config.yaml
num_hidden_layers: 13
hidden_size: 256
num_attention_heads: 4
num_key_value_heads: 4
head_dim: 32
intermediate_size: 704
vocab_size: 4357
hidden_act: "swiglu"
norm: "rmsnorm"
norm_place: "pre"
norm_eps: 1e-06
positions: "rope"
rope_theta: 10000.0
rope_fraction: 1.0
qk_norm: false
attn_scale: 0.177
bias: "none"
tie_word_embeddings: false
parallel_block: false
init: "orth"
init_std_qkv: 0.0317
init_std_o: 0.0394
init_std_up: 0.0454
init_std_down: 0.0454
optimizer: "muon_hyperball"
learning_rate: 0.00679
beta1: 0.95
weight_decay: 0.0
lr_head: 0.0277
max_grad_norm: 1.0
warmup_steps: 200
schedule: "wsd"
decay_fraction: 1.0
decay_shape: "linear"
final_lr_fraction: 0.1
batch_tokens: [65536, 131072, 262144, 524288]
max_seq_len: 512
doc_mask: true
train_tokens: 625900000
max_steps: 3257
dataset: "wikipedia_en"
Each number is 128 + 32 x the weight over its row's rms, rounded and kept within 0 to 255. Layers, rows and columns count from 0. Numbers have three digits each. The size before them is the row's rms in percent of the matrix's.

# gate: layer 6 MLP gate, 704x256, rms 0.0454, rows 7-37, columns 192-255
# up: layer 6 MLP up, 704x256, rms 0.0454, rows 7-37, columns 192-255
# down: layer 6 MLP down (transposed), 704x256, rms 0.0454, rows 7-37, columns 192-255
gate7 108:091149100194131147141159211146133029145164191156104150166127186076191070087124121076102155111132179144144108132114114136139151113174135099124160147077099133189065181153141180133130058121112100
up7 101:136118124078174123138097087100164108114152111162170090190166175115128107123084078124089157197090070093110102097138181176116134154112114117093106159067059159113199150151151104142105123106090167
down7 106:162108076137136117162123131158119145121131142121120144127167159111168128113135153162121153136179121110084146143151098133147155072154156158143123123088092124110133119090172156131177155125063106
gate8 106:104058111144150116100145144073153132078182189073120144082151095126102047150155189148165126163147148144070095132084085094110078118098126122090138188115094077127151125152095082150177139173156147
up8 102:106115105103106157129117112094148150138107115084124061115136100113169164125099174150125094149119150176112100146080157103148112155122142164152084118155180192152120137142098103104154134086133107
down8 103:106146117155116104113177168172155137113151079205133134122080126120086158152111083122059126183136108114172090157129085075153129136106083117163109116086081129105119091115162169131100176108086143
gate9 101:184102162149139154157143150134126093125168175145077146115177165106084119099159113159121124124124181100160189151139135081110118093112109133196180161151104107116077150117134144112120110127107120
up9 107:106127204087102091112080158094141166120192143112090119136127102109119052171101155131108144098143115132125098088081195128109185159086107085084100122087149093130111198168093134122191167088180162
down9 105:171128174120146171155072166134123140144142127139087130141145156125193140075161146071120159117094107164114155135098128149114169128138147138177178179136115075091088164108106136137143174159151135
gate10 099:155131105159103154091068109159098163171135156113161162148115139134136125099078151191072173087098107145121085139091067115114145181103131134084118115165083157114123164109139074137166181085084092
up10 112:093090159137095171118068131150150097111119146145150079148121146107097101133044187114133168173118156109129134132130089099120182041123090081112168155120095102143082195127165043114101110164125108
down10 101:139111059152144116129089119128176124146150125198128141143087142069132115101072108180131132107128137097089093154191116113099156151098089090066111141147142103167166099102139100079141161115117190
gate11 099:125126120095166142187103173122098145122158107147081090089176143102173100146164172183082143106085187100119122162094132125167183130174128130158106150102126120116060211145149111124123120126177119
up11 100:160175125118161085158178095122119149075067104146173124122094132143108107133188115113141133137113130148135119159100170119082162094127115092163207093089161077150114127139091162187073159078086135
down11 100:085166157136102158146082156120166161164083112080111082110182091137162125158106114075159087148122117102148153151112092107150135120108189102158131143123130140063190089091142179068172120119096148
gate12 100:188090137099143103140174146121124109184184159158146119125129114138152151056133062125135162129095077135149141111094091097087058116139119146136161121146145136089126114079142069164142104127180157
up12 106:143207113100137143085123109104148135127114148139132134195131175070097138162078126175123094106135141071133162118131092049106128164079127137177122158156114132137106167058138076149099155169110109
down12 103:136120173121146123113171134107136100157114168105158054143106107151114127088108155157101087116077116071130099132123139120123148110139164137055136149125154081179134145115101107153108176104120106
gate13 082:205110146194080156103081084154145153081144149121087143053131116136196146156118126111142114142159106142167090163128083113138190197156165109106128137093115102161101140058102145098157158108103102
up13 090:128128113166106081081085149141174148126139131041164137123150105111091128122109169151111101146135088107150137131140178096188107063146127144116065108122123184071140155171093093128147149118147125
down13 093:155117141120091181139110097108103083071159119180056128100170089135190105154169104181142149137168150108138126163154099072110193210170118114096130162124145130128128134110144131140111148158097081
gate14 101:176155156132096075102104097106084149123142110096127147178080150125087176122159145129149112114155119168194134126061103120152091125186076088140127073093117128162160148134201103118206124095109114
up14 103:129117141098121151130136178164164085094173097102148090154106191094155218131135135160106188175091141100101106069152152152196152101165111146113153122120169125196151148123104147130114092125068171
down14 100:131156084157146200132137088136140140126105151147136142117125081150094173123127138098118156174117173139179102235106129125131104146116170144170151163167096162155089126175113131084084129090131114
gate15 097:107111160140108161174141109095160114149130144104145112125099055081093134093107137099059133059184150132142122167166151118114153121140117073103062056103160112147085113088108097120090147150140090
up15 095:110096177111069120161087139102137076133177144103171155113185073107160149100065098136078120117089087149079152134122132102146140140142096097160092080130136197125117133149095082175165170150144120
down15 100:087127072104159071096130074143122152149157106092116150096116123183099112083112152135093136103104153111147140120058081097140114148018141146129140104145126139078125105166155149128150129125113131
gate16 095:146056124090112131114080104118166164129130120173148143105096128145111098119163089126152189130124131096099167126190092135183115135142152143103150100103135144112171082141138153121077147166173164
up16 101:136091104175149133128072140069078171130077087189155061170126104086122068155132131168146146099100096139143154066112144096145106087103133137194114125177147141095088120147148216147128119129117159
down16 098:120140128139131179125140103177185081156147134013128140048160117186050188114110140116074154155157170133140134143136098186120138169140121077062138128101125081128208134084112103054138166135139086
gate17 088:135136120105105128150116101163061102110120090147130166087157108120106136160114070123127131134153149066104102113132134158139170119065131107126108132085195143138096169151107087113073123138116094
up17 097:117095170101122166175182163138183124129105122112133161110143124165125165154106080153174118135137145126131178158089117144159106107108080084104161134144080119127112130165150118134133080109101136
down17 082:132153123184118111118081119151091132151111077151062105142120101116110149117102233156084140083148103104122097102167125084090133153157114149085099158119178105107067147117112185167143159151152087
gate18 101:138086125132129091099152149123101093093140116138084062150177114143106112183073108162106130073128156124066154076092077131094113137149106080145177078132043185064096162110122177082181149149180116
up18 106:109097190109102086117121163122126212069125096113116090158130174150107101154204124129172135111144169191117105121144124108126088088099164148136085137059120152096088153117151152125097109169117137
down18 099:191151121137139135165126141088186176153090171158147187156126179110122143085161174153157158137148107086140095173129138116092165126102108168087189133165103086163137119146123092167094091130141151
gate19 105:122090162141138117126064138115146165102169112171121134122080133112178114134140130177113159104121112161138092125095169078135091175189085160108127178129081179136153096172040177131207137117162130
up19 105:129141128159133133088149174107139186099151063116177147220124122159117120115110104126170119116180100085201127130111155118123138146103114094112122146192166097109150166112136143135115120143141114
down19 107:124074138113082107131136154140125113137167115152109104198115119132193189139140101100150144140060101147091107103199206069168059154129112120105168114163101141124095116128120067099203136169168127
gate20 105:124079058104143095066127148166106132140168180185114122103133138137112170090159107174095102127158102186123127127161097079131131164140120106113156094115123098138173182125089092147134094144127121
up20 103:138121150130212172120109071165115111091134115077118123094156116098121096136098175088208119141134125124063086107087152160148147148114126097135162087160156149142177145113158077166112152143104110
down20 104:056121148110188089151123118121112153161145111137158106124085098174169154112131123130116103132162119048145169154152156131178166105158152162128112147116087086134102117129104133146129149115123178
gate21 110:154142175096160128105127126124164107114210113153113149093079113127124164179145162157119137185171115101140146196124203125145128064084134081088065120142174037144167061087123086106104153079113184
up21 097:079160109108105136140094153103095163155191057092141108143134138136133101077118125162084096121147140127156111088105095206138078098092114119146122171154085182091080099165151118142069143118125195
down21 104:130122140051141099109130109129138121097191147141127136067148140140155129234141153126136052168140106103088116223147191093109073085121162119090125157209163058147151091086153106132144119108081152
gate22 094:175130131150099178088093085140105105184132123055145091149074121116142154126160085076156136060054159165121143151097089113173115151160155111114164193110139118167150128080146156115147124172196143
up22 103:135081106070096131112139101139153108104112147175142123144166132119098184169100148116070097193089086097108123144159149180096154134110087141158192087135154159090126091140094120088123156165165116
down22 105:131102121166130110110062133121161157147096089107118106151171118102182136154133071086103119125070101113133119160124101134204124138115159172200099179103154091152164134089141146103138129085151162
gate23 098:073144130144179090123076100129188139121108093180187175126057117078165130136115131071134091146139128158221084128141169155154091169106145123147089145097108161131100136109124130174111142090170170
up23 099:133052025090173096155074104138074137180077154176130138133105142110160149083203147132124108151165132112064072145090180102126121120169087167093200144103144155191198097147185106135081140144168108
down23 099:171089120150049151133194091083087086117169070106083142098158145175131118170159126159137163168129101121135128130159093143131105116052098123135106093135088105157140154128098131083119127110078110
gate24 109:146180128132164145125138124111188110141199132120098108180131129071171118091126125138125123100111158096153166130193153109111154147137155175126164159101157130171084135158103156120079123123169155
up24 110:134080114139131141124128105137140138112125121169121144151132141140097183145134101052160151158126085116156130104202078079137122070118118108138156127075108157112158136062101158126108080119135090
down24 112:145159173072142058088084117084129154108161080091122109161135094107186122105119164133136092091105138077170154083186172123102101112094125103155159124095154172099111091115151110097151071135190159
gate25 100:113187051125106141154116163140148115135126168088071091082174115101150139145202165147099141132108121159109169116115125100090105131143100115185122126139125063188151156143092122153194131110076114
up25 098:133174137168166104154101096116106137098120134144156129137100194152074208158023090169112168124124096131125126114127179125106155210089151109150143109165178136077158114131137144132147166119134148
down25 100:109130106162140172130104137110090081138119197105110108066218104054161113137166148142122058141185123108101134149114119127127107105157122178159122120123123053200080144124171081079163138153140121
gate26 102:174133122158152064129060157127115097033173130128136152177080107109122137085119111179157160123120171114090119163177136063172164115082149102176121194142106133156172080090092167083098171084181081
up26 099:191153067136130050091122139117127201133112090102168079102141128152147156143136178099147058125101095121096184083188141133156146116181151082083126206166106160180156127139097138129141122182131088
down26 098:108128139109139116080114102144191130144119135108155171160132120051157068091107118111150129132155075092114130164079153081099037071172161185131151047112172088089119112141158146131140154104163196
gate27 110:172120121135138129116184128135173116138125148139130126090127090096110138125121143215133145053171157193129121118086178116174104153105187105108073083113168122127126121092136162154081093109147135
up27 107:149126162133073110071155176186179137097102127126142060174126131121123141135135108091148103094165107119150152134097155122131112080162155156190166085101152089145115067126116193109066149141125135
down27 112:098174159146076115131102064122113143157210154142148109158151166160076167173141105137115150180138075189074137158107141163094179149179133153061143186183141133139139143103118120124134052086095114
gate28 105:165127120119195107154144125138165182109135121128050131079093126109131147175080120155081141070085130208149183097142091118123082069098119165099189056043123110115141113198096150103134141094096158
up28 102:148081134130122154170173112070148114147175139151208101085115146170104128124168194133101156119112098105147126141119077109145108135139093075120098102150199173110115112140087069109166138098170123
down28 098:114187146160118127107121197125113157164120124164109172154138173151163109170095097123083165149171125074191085151145219118119186177137149116101131188117110185152098162090165146150109139135133126
gate29 103:141123179099208056115171119140083099107166120109142207052084128165145125097117101149124190130127158112146099142088181134174107057157068169121117127166099102127136128089114077143105132125146151
up29 099:139163104131129115147076110098113092138104183140175091112158185088158125082141157144182084136053126109117125139147138167098202173089136095156112145084155127184085086135125159114176184106066190
down29 105:137150174118133086111146142170085129161218113140141212135100182176121106151102168138135158090199154099092080109106086128112088085167111145075102114184089146145140111110086116134172113140141123
gate30 097:134107124155153152132190077057115173152098143153153135132126135106184087145086117065098121133082172108099086102156104113081214083117107106088141098193140136117074111109171146171183086129139151
up30 094:147120117105124141160140158113080082141145093113177153146119065200115148136104164106117140116158098104119077087143123132156136160147179088130111094100127142150155112131170115101118155104035125
down30 095:117151090133090170140181112093160135156160146119136104112158159091115090106201101138134096156114170141061146176130168112108102102133144189110116133140105142154107164120109109098179073113152172
gate31 091:097136091153060178142184100158181079122146113087077141077147137160128151072162117091104175098203148116158099185148131134159089133149176156132162150211091132143118104133102130117119112148106091
up31 104:116116161142153118102102114094105155171120118123173140112123103151151174144142129119095101093100079142122151123139145113083099119118097149133123071135141123139162155159177119088087150117138146
down31 093:170110142117113176194105105152107124076098154131112116185186133090139104089092161116156166091184181145136100146168129160193095133162176096138182131161120107137114127123061192094157150122112133
gate32 093:088133089117121039164158130106109117181189154120165032108125133145128164127055120173056136117157086158116093128146032091143121126083140107167180118145108122084079045127139148123099056104125156
up32 097:101095129078036103115153061090091092151157175122207122165123140114126118091163106170135151149144096157102120129129097111181105131149118124151148098105094195105100119098153130183115134142195123
down32 095:156185114096145097099112191151099146097121116121084134127131134133143101161164094086105116101084093139150175183107155201142178131137117123056145102152128085158102155111054113148096187119059146
gate33 111:110123055122070179094109097119107168198166159111142139076096089081144084118043115135173143089112179222150150131153114102155088152135175087168097102114158150105225138131135154144093106123156151
up33 109:162153129150093133122187148156121065137130140120104142123100127127170106108080196114107144156171175146137092106144183166184091182086089158116126108039119130155167119214162102092123111165145172
down33 112:179155171166140114109121130150107116135097115127141132152139126151157145161113104085089110170159076124144111086094181150096158163096127096204104084202101171150077146152149107112159166131127121
gate34 104:148139098104119103100145109080172162188097118134129091130130036149108134141117158110139052187143055152119180057160176134106063153066157109139129099170102145110086108180151114119128094109175165
up34 100:108125153134190093109153097130142114109123146148114109096152109162096100121088145158154086125192152107097103109146146145087131102131132116112106123068179157109165173110153116155104153122121142
down34 103:133141090139147176118157134123114129167176107196145116156073135114142130125087150138161060183089103180124124112188130132127053160090132063056081121105082124094109105118088148120088117124135115
gate35 099:148143145165098078182133123095159150124229138147130176130132091129172146152108155070153110136119162146207112076105121122149068138106135170096146115108108141152132128115079101111120106093166117
up35 098:159074115078159105117146143143152145117068166123152118083128144115154078124088135186108156160080138099131161136160168117149160145143078132119108099150159146110072147119105153133112140151099122
down35 096:145156079141130065100127090122176126150140149146072119171096122074117110137155113158099142124100103127123128142084120106138172116101122127123116160122145069116124127144092138114127164136137160
gate36 091:132160145099068142179135144154106083116148139096089163122165143182141134128154116139119196158137145118115131158140084124145185117089106119124142159135105140136133190177100094115153156134208103
up36 089:131145125077107113122120116093155120183155083209141152112104100185180094155176142118122138102157136163090161231119183106090128177158103140134055089154138098064163142076155116108151122168155071
down36 093:134135150154180113075134083145152152144145143119147139154122165129118135135115137115120139154139123137085138028128096122104038057159135113151099087070107152131092139090139115117104135055120082
gate37 093:085088127101134164135101125202123125152049121118074104150100159115134103088154152151099091086107120098109118042161104134158090131142111165143119115106100144127153084087125196076126175084105130
up37 094:072092118110132098128122071140125111162102136053097135136089154175209170069179151128088132103138137055143132131191099114168147138142153180161115112134112105149195142112129120156146153137108113
down37 095:213137111130143162114166146047128141102143169125173127143160118126029094122089137085177142146153149155124120165114132116076157127124168136111129111115150152101061156175113109172115125135159130